From a checkpoint of a small transformer trained on Wikipedia: value embeddings.
Each number is 500 + 40 x the weight over its row's rms, rounded and kept within 0 to 999. Layers, rows and columns count from 0. Numbers have three digits each. The size before them is the row's rms in percent of the matrix's.

# layer 4 MLP down, 576x1536, rms 0.0938, rows 0-213, columns 384-447
110:532506409477429477483514497550517485549489495487467474568470468472470555521468502516481548512489516511538491476493489495408469531461521508416566405466529472585524554511511596515501432524517477
102:464460461500578434546456475451536470509482500484518438569446476489476570502542515462531517467495474479450549488473463511549538543477485425510472532506533535486546472455463546443494458539464481
111:471461461561531487439500508440578504462478503559466483478475511433481519487540552509522522424472492472502513533521457578496488514534526563545470534526552532447429540512486562498496511490460511
132:481485462511445500494517520504447535518522535559452524545449479484551466516529539560492399519482464493537478532479432524622523477463492520501487469461501527482588418492515394423521484488525490
102:496458472434470507522452492478487526547488551484489519394431535534550509445536545515531537493503503469513484546485467473479499439465493493463509511529461495531549481525488534517525518444505493
112:511571499498539531478477532555524504452521504546498519536419458438498543448486516571513529381465457510461508486464510538465530498558451567456449510523463528443488542508489620529470441504453447
103:491553420445484458461508541511563525497552496537523467495537461435447527592519466496469476520547515492447515511467465515482493502439488477550507502578513530487429475506480524488482531536500499
095:538448480436476480485537498495530531504469473444481499513507517557507541453483490492533451517517485468511479482472588471495491472493489476454520502542446521459615494435523482517435470460558439
107:492497480550523513502495488494531533572488488485575482480496463499478446557507512455494532461472505514518528545468434486539515546509576550498497513521484451520515461492543506417517427542480542
103:483460560529444539584422495532474493488471494500492530521491500505535444462502481501522540500493411530480541483454424512519497522494474521427526556446443541537570509491529501476557466495499476
105:522509469596483530491486454540418476587497507507466415497462485510507568491518537530481421489490486466486491483482552458477484447507491453490527593396493516413542444481510497525505490493456522
120:507555543427466454471512523486592454427481489458574445485470509512501510439429539454474454397504516554514451477491554539457476530544542557456477455536561534538409568487402575528512515495538451
100:571440501485427444555460498450518528566488538501478469514550510480431495544463506514442444485483508487516459497488464519451525560462501454436570543466518527439569450506468466551538473494551468
097:519505525488511527451482511479417449493517467500499516502571591562536448552518462539565534526523474484461533482493540529505559492489528493532514492518571518484542489477534506496551503568535596
098:508505540497512430516493485505526511485571458479473420489575441447427494582452508452452482517441493523497461392459534484455535424530458517514480553477515432551515540446486506456540482569437503
104:503526506431564546480534411470522529465514536453433477460457485553554473524555524544484545562533571471434517503405476507519490474516454522617482462556506430524554490387529475453500542471560547
100:515543489421433517495483450499512495435556508480543599486471539456525522413497513477532501483495514573499501523440508517510527512489591433511483497492475405532504457516576491548537513518548572
102:493458464457569526468503540459461407510472553417503466501451567473513593521563509450525419541524511550511553560503475543509480469480553455513524527460467468524537543540430483477450546541545443
100:566493504547548491488435480539540512523495437554501406485482462496509527461470505448498476507473499510525480530585577485497528494486505439482474480561461535446479528487499504507519523514479522
099:438552479576473550531500531473527454578478496472456459467549548560469445502533523484539575499512506422542488528547469539457464516532495587523454558485466565534510488518447422477501488483515468
099:434443502505413454470509517466509470439486489507516543470466461581509580520470448453485478459517500477481493401530503406530515504506558568536538548516447458497473524498497493491487489493519545
100:538496560542472443481536533481505505484543511523399453492533480492524434459523375360492539469432479573483536567518528559474501486569514478594472552466477440472533405500549514475495461495508530
100:548525484522552520457533523520542520602551567482510518502491572483506505474537494497467574483490537487538518535453460550559479587462518484496528489549468495542494474416491533481472459517457548
101:564482461518482551475504410514515485500483500498510398536467564414532472508466498492443432477461506541489489479536542522478511514440473478461599531498459505463508497505581505539468393558519479
097:446526470538499429480566428515527453488513410489461541596529457459597513517547503553491526477459494510494545533551556454539509542478508454448486405511538560488505438493467535522482553432426543
100:522484520474465549519512517426475560527528401545507522426420500511543453487446438442497495476458549544493471466493496482538523572490509413528476501462497583537523410535445492461491543488505465
099:492480534484495501553456522551517494555555479459474513485502488491465554510444524455536550506491471488565501470470468480465569513483489470520521481507454551568377491463510491494447469528416549
098:422504490471432433560514513465501448458459508468473523539509533508517511522537520515569573499453542578522475486440461483551477541471463506516431519590478518505525554461536484452548537599516480
097:502499445440489571406504454459498473475475495529456495471432462536477494466496486471512466479579465530482500483534535462466477452535544611517534527517512481496551506450471459489515526505487523
098:538554499526462466482456514549516482512520519541540481523501570474573556490519566491529552542517469485494475500462462495491588500487579537525434411485549537513487470494495540492457522462512448
096:447526439580531504470571512541550432462458485478508529503522443510474535481466510512478520468506515476528554484441498459479498517583463508524477471496443583437484450480488461563494475535517488
102:527532464540574501538504476516444567521514480436484473515448511490480461496440451490540466607400498501420501533485461492542521508501482444513542560488539505575515506448487438491455483535516563
101:498429491502483556504478486516477531514480534519552493467519593545491589409511538521452516517535456474548529516466561492525492543527514544537542554503583506575480505556482498410474453426521551
098:488531460431522431498477510628577461515559508562555519490503561463546451488492484519549582420488496517477558463515491514502411470536494599538526534485480488485499527520505525581496546509440493
098:492504468500480486530484488459442563526522567547485495503462556547501535435438491477479467471485471518522581499510449535558526453524542491516463474499497503434467504510557526557508447508481457
096:479536564526469507515483494434521428538506445482525478546514465475562489570475475477558545505536482542532527508480453533516463507508378496487488445484520537481490487557552474459522535594517497
096:656470478474492476545502503460475545511459573477519544439558471459505447540547500501508521512479485527449454471439483456497418493519535488474491504516479489468513505495484558509495504479458504
099:483423479494581551450485508574479463452497501499481496501479484499482464521482513440458525443475461572572468530544605520510470540524513457586504467502509520505539491585474534526518460509550523
099:527535539512479514476580488517491424479512520524493347505481554509512515478448494419450445500536503428469520504494483467479563539512483507490504523437532449535538451481543560487536511491499464
093:525534557555554501508525549514506555455493479478535521510549488499426458567484504508580535504423438410489517495533437493479435442494404504445543444541485513552474470446504527505495509440506444
099:515489495503440464467453511527452513538528516581425430509478498495460427499486453480492566501502488554476540527503453535503484460517588475511452452457555449498495499483515460534488532509550443
101:480472537491553440487456541438478498508540435543448450543573496503455467430454418458439394469523485527484502535548443504538505428520463554505501531444520541504488492538489562515461491530465469
099:474605529521489464481507554507493459501511462463542520413482557538512492411585449548557595484457622490460585453431505499510459447439507494555475555528496551569476486499485518451532435547506527
098:523501527452548553502457481449514495523491488544541475500507494485551524467477540462453474458469539511521437524552562503551490552529579483587490477542517529500435507527537486525483494527455431
104:528531498492522523501497462546485526483444485500484526547533516514517539534496420494472552533450413502496510484558538536556541513452567536500485500472442490500496458526533498466461506411597444
099:529494469512411564550478502537496498495520545464501456509474502525571423456428504539460542445484507520543471509571439479508477500495567481490524502455507524497516478484445539491518566484533517
097:473480438524500418535530484507530485486491566516496517462520507535490532495538559570516614483518555438510458459514450542507544573557505463548523510503471584410491445584474468452562485416496583
098:536471458475477565486554394485518612547450424526448502509477490458453490437510530519484542551507498646503483431465483453445548434503455508459469476523496492468485534591470508468477476438493506
100:464483525505486494522539536483523507477390483509543459530525558542529460472527517461513507548501575520611528467541491465512513510518519590519547557516430491542480452501507458505525540470463483
098:569476447470491525530475469587519466485470506467482494545435592511560454584471446520452458465500460546521530491503542443365564559549509433478512503577525426499474556575504550511490511458483487
104:519495596504502533505471485495423481484441471510522553503516500499549507504393498470521491500558435520479601532486526548485428486487491556483502517462518519509506529513495468456467513464507615
101:435469514472507517482505482498490496596493519538490555438481503475530502443466500481518548537420482474462517462413497433481536485483538448490519516410456504501536505477493530590447498488471515
097:526491497564535560539496448547491436475511519550474492435550517513505484479524467467493460481544511526503416516567557518486443473504496545531583519506528518370421465429538466475545527468481564
097:486463516553439514497448463510558509541471482426502517474520518571473523486464564551450488472521479522439505484505537473560507487460514519525530512421515519483535451552547481506522509527525539
101:502525518527565539471540559462547507480506572418524527549493458443496500495533536487441555508513473514515540524493500494464443433505472451542453558500452441503484564466504516509552569526531511
100:449523461535441482473491550582599490476520557513494498535538525565519511500489428490481545485525501547551488529555475467514514442510515431549465491513493508493503509472526480451511528524509413
102:522535477504512473516480529484493513492515488533543536572569554451551406468505452509487498462526502494520610511450491487514527559544506455608542504504558524461509492462510470464576567507509503
102:459486459452567454482535435505489453424423507453494546513448572490467490515482550487506500420439548501547479438489461499466388460541499561562530434493526415437465487548491512605517477523519496
101:467478515463516565491546497415513506505574517489444477505436513502472461458502471479470454500443466541530543470540484481483509541541501512536469518480540466440548514389479497553519442523497482
099:567435436508511484521544565561517540490493487533574475440526481491409480556505501500527471442525506530496515466496505524501576449481488524547542484547402543452457498560515473523525434482434474
097:583516439383461429496539514517520477441462486503551438528563559467523485510585548518528530480473491463551505492430619512506480419445545387535459455522506474504470460558511405440455473546502525
099:513451472503585513526466513551500493587549508534502564549529487466515494503497472429495489473480571497444446595535533441555560517474492431501506498482514440447489480543474550503475502452502504
096:459425497455516489551440488561500515573496455459467532504502543483553499438510500480496543500529523561465402483512403456475442452407534498493542469529506461562496528493521462466570493513495495
100:435460461495491530455565546452524481530481526522585510470471526601576533510427450486460539472513411537425601497489470487533481566497490508510594454501520485531496514475479518488518516544530492
096:503493475523458507532552496471501466463532550454445480505484513519502490497544482470548566448488433449490460481521493525501536497456429467495554516470543537497483448532494455481489470484467517
102:528523474476497558479536586473522483509505488472488406488526458466431542499517548515573501474549508534524479423438458535492411557573480472522480507488547476484533529550503511558522528496531505
095:554544467489508513521493561460538472464466425476507500503513544463548551574517460506526618534449511450541499546535549437532587476471492500547469507512501482411456525528489523492553500494480493
095:469557475474542505510538502427482493503504484578517475506478412466549534532542523516467451447507432472490406541437441502519507442496445469422409521509506536424506534481482539507465536498523478
097:456524565452540567455581563486502512481463473467479544494513525567543476541553479521450490489544483511502472514472484546506505500507535485469518499521526552500493464487428475486481461502485497
100:533570524517538544580512518476492524475496495515549595501466456532490421493469484450495428495468523457508419579492552433473566462472444485576476485498483469468467481486521477547520500462476549
101:530413543460465438535518522478493502432493499443490460448525544517530484574455549465482529561420452490509517435554497508482471512425480552572544540408503462514562519489501499420524519447543528
098:461536504416456489501512499423457490552509519482514418485469512478473458560495498472488507511437451502500502487480494522492476518453490474420538502518596464534460510517438550442492450499519512
098:505578452502458536491528523539465420477570510493484438484491490528471444499562534514497566464457523512498479544524497457467520496424480520515522547521483513539445494503475499565549572471525553
099:532455452585537500525465477461517491627465539439528484483533530544506472535574453572482446471431389445551467482459512500582491499486441561492475504524536490549509525429515469546566566557463461
099:564505497473478532536532496520498541473470519404528530541508603507473527486607454481451517530484506535562555507470541524520560532548474451486478488573485441538473463398480525435471514504527414
099:496555535459483503420503519509602535518524597569447450511519591505465505473593510490539483517635486485456523541491491492517521567516547502500460484468450510479509528476500518502496516499525507
098:486486542508500494518515492484484528529538503453510395488473530475503492531537483529502466497438482504523561600517586478519487506483510435476528504486448483472534526512470537542512457518504456
103:523554495509461600520592574484443496518523481455585571518541548514423503475472500530477556456494515469502472494553550439488493504440479440506504416525484424450461477497477501556492546456464545
098:472505532419530488497495479522552502504549532507437522535499494524484526448515538535511470463477509448504515456483493476420466571425505586501586498407502529453404547541583492505550527500494527
101:476458449469505402502561484528535540531428471512519499494519542528492494559572538500495458470514572533508488441457617474481490567486485523642492454480522537494489503548449545461512515434510495
099:464546433434545478507514435441475500448486431491511549521490465549455525448547527545543500486468529400471499532503529479498513482407500523443516550458508563446541482535517527522534539499486534
101:517540518486471529523498478443526432485450515498554502537520483481441570507547523451474502509462509554540484517514530492459483557462506524531510555544493515418554500471516479481505515566487550
100:537544509503512493562493434528477574481501463461492503480445526579464567576495454524512509469521496472486458521542491517438497464512412416519531463511468442547517480531489464491548442523427535
101:626533551451470494528490478538537483530566480474508567525507574507535516515535516532512557448450474479623423569491575396500560549547588486419448461405509456537504460543543478464532485483542525
101:500475467524515506460488464533498505455510476488469596496468465542515533495531590529501502494499443512385527510524478449450543526544522523498485502490462533464510531490487527510547515430498550
096:528515540494559468430453479594474503570510542496522494539473494511588472474492540494525505490491512571382496510551550512464438437503463557549520525516444500530485513545530473513515531493520421
094:473497502525507505458520516483494586434469478473505463459484454550551466488509544499446483540533536445533436509472475546478461542569480535509466552422469513501548526558470529564460492555507497
099:528492536407429481437554470486549521492431433483526476583500523516482465498505486476489473480545598572509432542482554470515419457511468500530486484546435518524481437483501485503526518502510438
099:520473487587441581519477479503515505532500475648457501496483515526507445533538582503529542537487419546471426460434515558529423484513470506475552521561474526534509545497534468515426514454495519
100:534491502522515571423488458411455489514523526472565476463543487499482487521524518515550436531552505493521532467587466590498521526475472428512566467535520566510487485535542470440368529447473511
097:596552478453465492464525462442474455488436537560495502514459515522502553534547466484488475563480503480538512481528444521522510489495523488527494462562524542463541574526462484566444566491436534
099:522530533485559473467451580487520464538488508441423447453495527504466497469517482519499478460506449500529495516487511496474506513442515484510420529490556470468447533419502521557456512489471577
097:543501517541512471505524507565526472489545455443467451477525650487555543556541469527472467526506458493520446491536525527560577494481568481572508514496461490513515387482490520503528491520503445
102:441541468459524484506519468544456556465464424446467547526438466454450505463517520453499512512527611494481494522574454507540448575536586555558539407533464465471449577501573502450450530539545446
097:572439558499531482489609494512536497490499506476511514511491505515480560464543523560521476510456481487441486496502555432430571455448525496541436561504453537495480555584537486537524452446546501
102:503396516519499526485571513565446476446513512460506413547534403529494519491482554523455487514520553478585480529486461484495418469532452407534496526537514498522427562541458429500474500430423469
101:540594493472492516462528462515572634517466496526461486450542536534495541519526540497495487566548559489449535498488484527489478503535497569579506443521468531500557480449555529443483474456521501
094:432480458464435492528469520538510480471468490474579469510453486545525478498478477475465520501554442555461478522534454515541506528471533523441456429502503532475446480485521484492485509448556500
100:519529485506527385548478540543439490536412533538519487502535549541499434489484470463598533522516522475542463446511504538474540485605493518557452521556472559531523537540473497412484492500484552
102:541506446483526508578470485491494449429572527525526527510471563517486514486497521465466579505477471544491534563444491496443481510528535550515511586493486437506459475550512472507435523480475496
098:499493512462410445490445533525521478524444442484507473518496475492539480411476523527474551597416541572487475478491519510548509537480472475507435490461519531451451470460512505491463524511436495
105:464471492460506438462458421559469535520476479497581465451475535572527424474500505462456506519489486554553418535424438535519506534500510521506528518427542545495550473517469514467533504487514525
103:487502542485558478457496508532482523464462511452507500531503478495526484393490580464518481456537451504446544485492476538506495444480465461491610490548441529503445569489563488523463477459567548
098:484420474431521480618463585533461435508559510494444529515575539460505459492550506528572483519533527478475509536485515601513449471480546481506502531464502477495459475501378525491549456472507469
098:467521502518515477448516487525461500491490507559541502432501524501478539432562508473501464483533452497532527573531493510566467515505519507534477468467505466506485494478468457456462437474551531
097:520488399537514585524511487454448523482500492540498561544480439551590424622529445478513452500544507449463465493501492533495476509613431540510572462551465499494502495523483521529448516500495449
100:438510438514538460494564559452532565470490517521504588549495481507572532493442451503497479487519515548508514478395456488554582521471455573509490545491443501456492459493521568512503551466487506
100:537533529462612450552455550518526531502483491467444540531521484457442532481520521482482492490455474479584456520484591508587534509505479514517473598497529500427409428494537469487491520514506511
096:562512484495481456412528504449536451512473541509475505525512442610516481528422566485531521558608499564562485443568478509434488464559453629504565493457526521469478561516498460531477541494478568
096:475490477493506453456447475510491520494479592544504424466465521488514624485471523542574524478437533457443523474493505513469469491485532408519520508494475473482490504492488498539472460470446468
096:450498494479476496480491492566581530510485470514417483502462460431541528565574512519462470497529447518542448471490488495514448492550517535521475471473566514555471509413526491504443496544457474
102:464518535573486477453495475528504475494490508465414489543538460510472518527508538506450513514490520483507489597442501522444540462536508507430450444425580489534485536514525485537454534520567480
094:454474489546454498486513485521478530588496602483533515566535518452534587475485498531468528520439497413533481510540499514475469472526500529497456484474474490457577502496502527481501483503506566
095:542526412495521430500509471479469557502493525538491472495505587462524468511504490492464506490582511519553428585473515500502595504503484554439461481531515480519484478523469467484511494514495521
102:469536464528466468449490487500505460490485428481512557505525531461498511483468495500522556492523499448473530461409527425508484538471472546507498568508517505412470480493464457559489544523476568
101:549581465527452522477504529496542459524440503440458450495526445511488560586517447521523512541437517572476533467410534498531531475571479496480465429480498507460546543518528420463441495495506523
103:448462441533481547546536516491542516481520444478481555503424545506507498503464456462531586416492533464450461495511378546445528516515573470469444515512525505489440517529500561473457478547503457
103:457483563525542560434531469499472553498459438520393596486451559462450519484529511478519521560480551456524504518502525469507452490512389509484536538500463484568432458574513539506504496468518451
098:508514597498526528481460501475538532502550449555444535509499457515547472499562539483500498476554526511524483491547472564552451490506546541490516447477565415558414427510482556491408463438523483
096:496509488429450467536419489491524478463505453496532465520514532545465455489443544453502396561552600503610522551425503568512423488579477466480550582495449493525534559452553505473569479478550619
103:479458536467500528425553496527534460518516526513488508412458507522556591572476456529579536417564511544503558514481622526528478493519495486480540422503593536529473532461570538497542530461573555
098:462497479487501556494566504573524467487504425491467522455484520408518434485516481509489523516467521496498466535469448549522421505498477578522422494506558470547532445524457485418508435488452479
099:400495459496522485483424513430550471443550566551522486459466514489492439379517562484432459492477467480527524482451495470559495367487529565472520561487432462516461480487520459484532495598477494
102:495515507535466550494579485367435516490479593480509578500558445454523461470503591495477497452485496501523500511480518509482508584507526442511477479478532461541518547513463481474456504564526464
101:486457506554509471490495531527427441487438452493515521446502520575551486480515499507534550464614526504490539511542478469512531522470563499549426544549494439499521555507546472503517526489563509
103:536459508531520525491519519550484513534465527491513459518518507501498463482430469503445496537427496481524465458468480449446492502468475458394539485578542508515499496477577530436497564539471407
101:589454432455493439502510494486525477517471464493461477471461465517510537498509529427443480520579439469496515477409603542497561477413512510566507518507524406463487455532463476519464490518489486
094:522464481483459501502545496538492490505531484497500463546477413472519489544520484533523520541502484476507504492519459555478494486517508474495548436443466474491491481477555471462517460423432475
100:500568526528446486468498513462509496500568527566547541501522524514537553541562498493480392480532447503518457508476457542488494500529516389503433515534511474498452439459520514451535521553512508
099:559545526532449540536570541463455527528448488439418528532504547546446524619574462509504499464487489467507522502420487442526469558522475445496510541523484467423507532502637480486535446506504505
100:459425474476561478542481482491510544575503529469490474478523435536517430482453512454533516501527442512525435484499457457554490511491526463506447508458532532489492521492575472481527497537435513
100:484491481468477553566589425508545522439414447481508395492513508511506524501501491533573465520468560539577520602527490494493512490478405545535513463513460487479535484492490480494450516427530498
104:470544517491547550542474541477411484478549413576451518516481502509543468443461492532462448516473530515517511492547566564546444457522571483551525549527593489497460444460491495524504462453576479
101:578488457502592567491517490467512515499531508532568538469487474509521485492480392484511526522474513529469506508482545494472552531466439518466487479460476475506482516466399462511549472503493532
099:585518486507553507526460453455523541569559510515550510532558485510469575383454536524474507466525494499501519546442473466468442505519502525547528552507426538476536461573476513453535482502456441
098:552515477515469420440446528492552479465440517572459537489542527478493535496553539533475409510444466615552524435530509482493512512489512467505494500447467498473536570501542512473490541498533481
099:521539529432530474529553462512541456471495468512468522523530498504502461579513476514487441481507501526471473541518516478449462506503440538577518514509513494554501510539518532507514454595537512
099:486488556515441504538486480433530479476430515456568477441437506503516484476484536428533474528478408492562554507478530514499508535466500423557519523420486442549524562424471489507455411526555499
097:507513510474513533462508528428512537485461555587495432462503462474447473458463441535489485493519539475463524526494507456500537473462422500454480474559465528532562419432481577450416483481480481
099:543543580521488505500513446505470544477533462513535525419553472471443505503501472571521452526574494486488551454473534454519563442512455458515549448484519484459511439460589537468560504523494520
097:458569480486518512549487542493461533478493485429525469470542546552528376549464484509451549498519527484490452586433417555426491558500474483571451496520466538470540481597523431485477493528538565
101:481537519493519459623527547464467515504536476457489506515525473513586448372532501496511460534473521508468556527481584500525482552516539499470526539524538520495522518533519507536469536457583548
096:523468531431537456503464432434457549430489521484471578563455585552490443566548542514522503508486460535489565404537469526535549520424545513501559530514557500531462445444506499504523488467455512
104:499448505516491522592516471511527547499449557509495537475455475493462480451544521509505506444495537512513506463441501490498567549485572517462388465525515469528492517519561469518509476456475475
101:490412556469490480465490545457470582472571469525457413463452568449491435476498543477524527524512503559576527477522466499532455545549538509476523481433561441536540472475499513517413480402496546
106:436515485472472461499517538470438568520525478551495536491546463541509508504528440500480499507557446510498491521487467521549427469442453511450583520491446576505490457555484501507622561506467485
100:526485523550445506522451549451428485576551527514477580498509487547537571492509470524510543515518459565505364474576427487457454465536460578358498555420508538580508507480473477437471498535443562
100:501503473452522493433540463432541465511453549494462488528513508563490497514532472462495435475471532487482445525553518452516449490494528467519574474505511432501523447512506496543516518445463559
097:422480473532526475561588545460496505461489434515480502523500471564474502499427495556511484419497484495530505447478503511490525470553554451500440511477526487441498476503544508548495497561516502
095:474517502454551464546474411449525468501518540450516517459496555517461525476542582501563488465462584458575453613472520517512480483468514459438523450528523487591444493495569542524503503485511491
096:447453449474513522536490531560451511503459443523542507499507486456489547553458517569523525486573471503517421496502516465569408510496452514498567500513524547562537438519545512496517476474428453
097:494559457468528504503479519480533439486577529484496470497500511546448530495518488527415543380467525507459536514581464501573442520501542435509467427498485495446452482449494520495445527536510466
098:454582552487469501457469536496576482509546464529506439540485503600439455546511489472467456452453487590435591511433525544508506522507461409508457504507460508478498512477455575427490487536475487
092:497495535509458474549508555509532488546509522523396458524464542468482535488498495499508574470514518453515464521564396496475493485526598519531497547476456527590452549521552527479505405420498564
103:460452529518490469531476553518507517473574485436557520475568442452491569583496450485547448509473487477484545486432413482496514488542484547512556483517505488486516545429410468515495480488511486
099:510481474511511540506510551446461480540463509527500535571515506468456455536524438452512477530471467486518488496476487516455402512510434567477573437536535491489541495516542518550450463528462568
101:494531538499480477564489494460528450477498517484511571560480532545513556511474479520536448519487500448580494538525539505483445511534513428520521537476533573567483495557508478513608511516529477
103:499474481479524491463497576471478447524469501532480510514510513550467552500434442495495593438459502495445506522524396486526494582468504449426492519480475479482443546442533524496494436527457467
103:419495409471506480490513557463471536475506465481472480520454478528500493499401500468493504393501473509488497453493527525513445513554514552435454559456524481482523502504531573460443512515517490
101:581452450461453574502470477549461432464538484509406431485511460469463473490491506415509541552473462489501542496503463485529481428498526513556551464485490508595486505414459524504490552465499441
097:550452553479505485564482458565411491482544526503459524477512505531468520508532527533471423490500512502546466529493501485499509555473517556493565518450573415512510570455503461496527512505467483
100:489421607503538572511578512492512477458557490507587511456550574509487488560532456457472477515584506439500462552463538512529505504498497411535533461537491490594498478507499482506564472482534504
099:500438519473477458508470476448472510544488560518474492573460401515511472452535464541506492456453559547516500481510470455487485465535541539457506540544455476517432500487535491441449499513514522
095:549558492541515530493509493543501443529548488518457462508502501417455529473520518491461444518490507447519581446559464496534546571531494482526474505539525484445518518516516503409517476402471515
103:454539520521446475501499423432450531553525484569470543487500506393484466499452526500539550475511545442520545538426573535508546568454520476432433478412539489461521503458519466505437473454464488
099:435436502469534481428551479452502519515446524545569507519502564539533480493483495479549380505548543536520446516438504560502484555498457420497455439456451478596485495544543481486447589548523506
098:495564521502493461515471515533559561495449552479558494467518521531454465483515514521520491482481574471430511540464473473559492472488524553443564523458540493502495520477457544467480572573482498
103:487513476560410498460487541545462464530524508501476528504534531476495530553487473482538543509522489547460473480504404513449500512502475499512492498470514480473487590522546499527450599530533434
101:539481510393532492540487460501553542453510499471491465529477521489518487472485500474531578481474473474531515532503485512507532468504546435528580490464491506410537510474506498447555534493486459
096:499503467481484482495459476500550482463504453520500535473447514596490490466495470505461484481638460489567455457541497481466526435501521500481469516549491475512490525458443487493449526491446376
100:560479493499520509555418493493458486514482461484493446530517507538554474525511508517473464537486513532553486480515489574510437501470508491530528454531538438601492518542514421430500544446537535
096:450503462539424489476499513556519528495541504475474477514459488493549413485463492426483552486535463613484419439496505517508478595545532424495468542480532508549496472481521441489513519470525519
102:562470481479535543553503504470521456407525517487520466565529506467487428507473443417476514495504506523479525448544575422495491478501482580418528430480547460544508502456520464540452498474549496
094:485442485481477395431519526548520494499501430523548446536534559482479512472489501471440505499464472492401551502446535567559475569485539461469478501473563470524530431521469503469470516503517532
100:546473575573449429600458470567427523484475472473415458526501557528553462518521480490476449477514549536496504543451538420524474411491532508437539495466465488565522565491489480547499484615535444
097:455513482496569537467542509520500510521534467470502454449489566490550482501495541431463486523565523481451523528453379401473507521515485486584436544501559425447456466499446491541425513470479599
098:482458420418536449547470492451447462492537500529477522536508475533488555529496553493506539476470483516541458419550522414519511538497494468543543506463573536468489527490532540499519453452526469
097:480534493381508484503477525486526515462537591580481450518530457425534551506587506555528432478489505484481548435495481491467547497504459481478433503536531503488496526546521497480507530524527416
096:579506502500538448475435540472506548435533510513527578561564509472522554518536509555451522469498570515483431534571548507493460411426457495495476500553461511436576547470493513540468519496507470
096:504548519521457528452477519614472529475478483515493514538470543496494576500541502530521525527430548434548500548561568531454466504564488502458547475537534508485454417459556479529509536585497541
100:522454452490560600490552563512560481479486490502441495538521557494540563522490484486589475538500519453521504574467445507498489508474518417506552588474501457500516523531481524480430517553487567
093:525510518532498450488455470525536488501525507508558493479457434515569467556548473483486553488483627513544528529495544534510556522589533475556493519494468522525514516525542461481488503502519520
106:487521541508488496437451572485490459466446478451486485523520515506452584464537494520494498499555455490469516508501512486485496471535445525552482528527493442500494499450575524490442548496521496
101:451470489530436458490482509455482582569491480469536493500381474597518468517430491507527523486478468579517512554498527521555489510497518521450538448465556575498461473544499477448488567516488567
099:516484486531474496419506541483480432519524465470492571491460475506510542484501509591571556461492555492547455481507505432530522481586482456425498489480501564570493472496404487450500468531504443
098:451490564477439538476495534535462558556450436492533543484501549493450503497507462476474543486469522527472541503522500406472567542476475460473554472500533458504493513472437482503470462450472521
098:480456456515528481522530542483568529423478394508505475473453492554533492512510525552494507505488568504505514533456552516414447549525487452513484532540521430525503543568485458569459513439496488
099:506466575530496526487505483525491525525518441554506540465517553530511444463549531517493456463474469468468437523503540535442574485538511576435489487483439502517439514475594447475557455465503519
097:508538539476540507485505417513457490554497532504522512596494523504548523478477533472516486480478496514496480525496483536466485489519507504494507544559564542511522569559504535481521545477479575
100:560492423599467480514429525435478452461533533428504534561434439533536404479464482549552556496501515523479492514483455443464521506577441548435490503523501523518509467434564495490499491498551504
100:513465504472440461435466513505558533485460526442467447480510540479437502517469527465429506513519449439442464467523502485490550582537534489477445469589537467575516514471479499613507485514533555
101:532498471439480534508526527507479545550549547483489471515468463406501529507467460534528518534460508430470546467452486464535442518529492500504486500446449475466515533562518480477456521475511462
099:456471441457499533480489481429512505461520551490546516384493463530470490515473530418412489529519530497544504479519461508494484586503553559506463506524434558426465463543496523428458485530506506
097:457556427500501543456519560401457469536511489527427503433496492508484483531488553546551521463533547442517512598537480433488468511484508527474449561493482524547464535564533475543495543533532495
099:484482535551396463497515507460520580472495463480443478531495451515524544527514503455503449426477474505507504475533481602509537500510465481524498556474502416559523579476478519554541469507430542
099:482527532407548399530489535458464495529561481523557519514480492542491574492506430422503485459565491529466490430440514473448455460437598592500518517476560487518501504522457487472523431557501553
100:495485496545417485541510471522498487526530523467510477491469518581450492540534465508538470504432575454521481535499425441461463495558495498513462489487510478536525500490537472532537486552489403
098:492506575556428514479519508524460497496572492481577485543558508477473511523542455519458513546524532505523466577462462524482426436454561451522502530520540542502547492450546517485480529535486522
102:448510541453483466590479422485482558447481423491470481437535520541490524474478484449501580465438469548520480467435526409526562557494475453557551538505493518529498536522512492452477523479479486
096:551449546516408482508447466507566508520503553484517496489524497482518448520427573519516542481454531533543492473424649460431515535474422520499496448456453387529539458514581467486500539553508490
099:436512540405468498454386424460453587497561560555499484495472452544453501530536457480559562486527462473500472497485490540493484444484563514481476528505475526447561450526488449512512490438502504
102:542442539485458447483432525535479507498539538514543435504539521510438523473454529490491466478597459517483512472561544462456523509548530497487519471497544528522458504588490537541526487507530586
103:569500504457522487557458480434487467481516498476445435527471504501448542523435501459484586530509464456420505472472476505503462485370441474493471423542524528479493476474494508509500456501533467
101:487556562542444518509536493565490487554529549495476469480514469493464506522503516525500524465441488501501523507518417493485527560433464552476436483448421480477541484558471503548527546549535474
102:464470509492493551474437513530432510494507455530488491470492511452480536517509481474419519487558379484533533495450459530445550513460520443515496496539549406531497500518461532449523505522486481
098:550516483517475589502435514490494520507582558485452484498522484471559505508513534491547510497432488535471464467510437534532490504514519480529470465462512491440425475535574573525548526556509479
100:501495535486476499468533428436482533516471448525472584482526498509543453450474506480495576450443465485496468508436506473451534592520493569596511513481510512508527576443488488532529498456497408
099:551524527480487410498489538551475476499471490539528500494551416477547583501463462512506491469523448564538513493476444594510546528507419550576481488538522543541485496464520538493550582518568425
099:533482518492565519466595516481464566498484584569539512439544493519548495503492468462547452490501475500423513501449536478536509483515564480492501507462572463507449595555493443547534513472530468
098:485522578509511510540462503532517494526497476540538513523462519540528465502546558516544525450486544514470436491521560575483505485521467540479531512456536546527496534459484498538569533463478484
097:478442458464526527516435528458564479466544578503458470484530449541517469487512528548509558502499541535519489561491475479502547443428497534430535466510419573501507520466424503534552545494431434
098:553463615516495516511461522526453541469557530618486525465551498531507496525474620517499550521503492551597429482542522490541515516498479479572514451587514476460502496462492507505478553503509562
099:529598471479521445476541509498548503533432547484593494398533485477450460599536426506556526538470549481506541474578522468485471539587493560454522465536552518490516502450510478517451490516464513
102:522410536506525507501591515505471443447416529562573452515521456486511394445449493491518531550474473535502513471465444532535486460419490515482475464526401460455504482476531552512500477552472535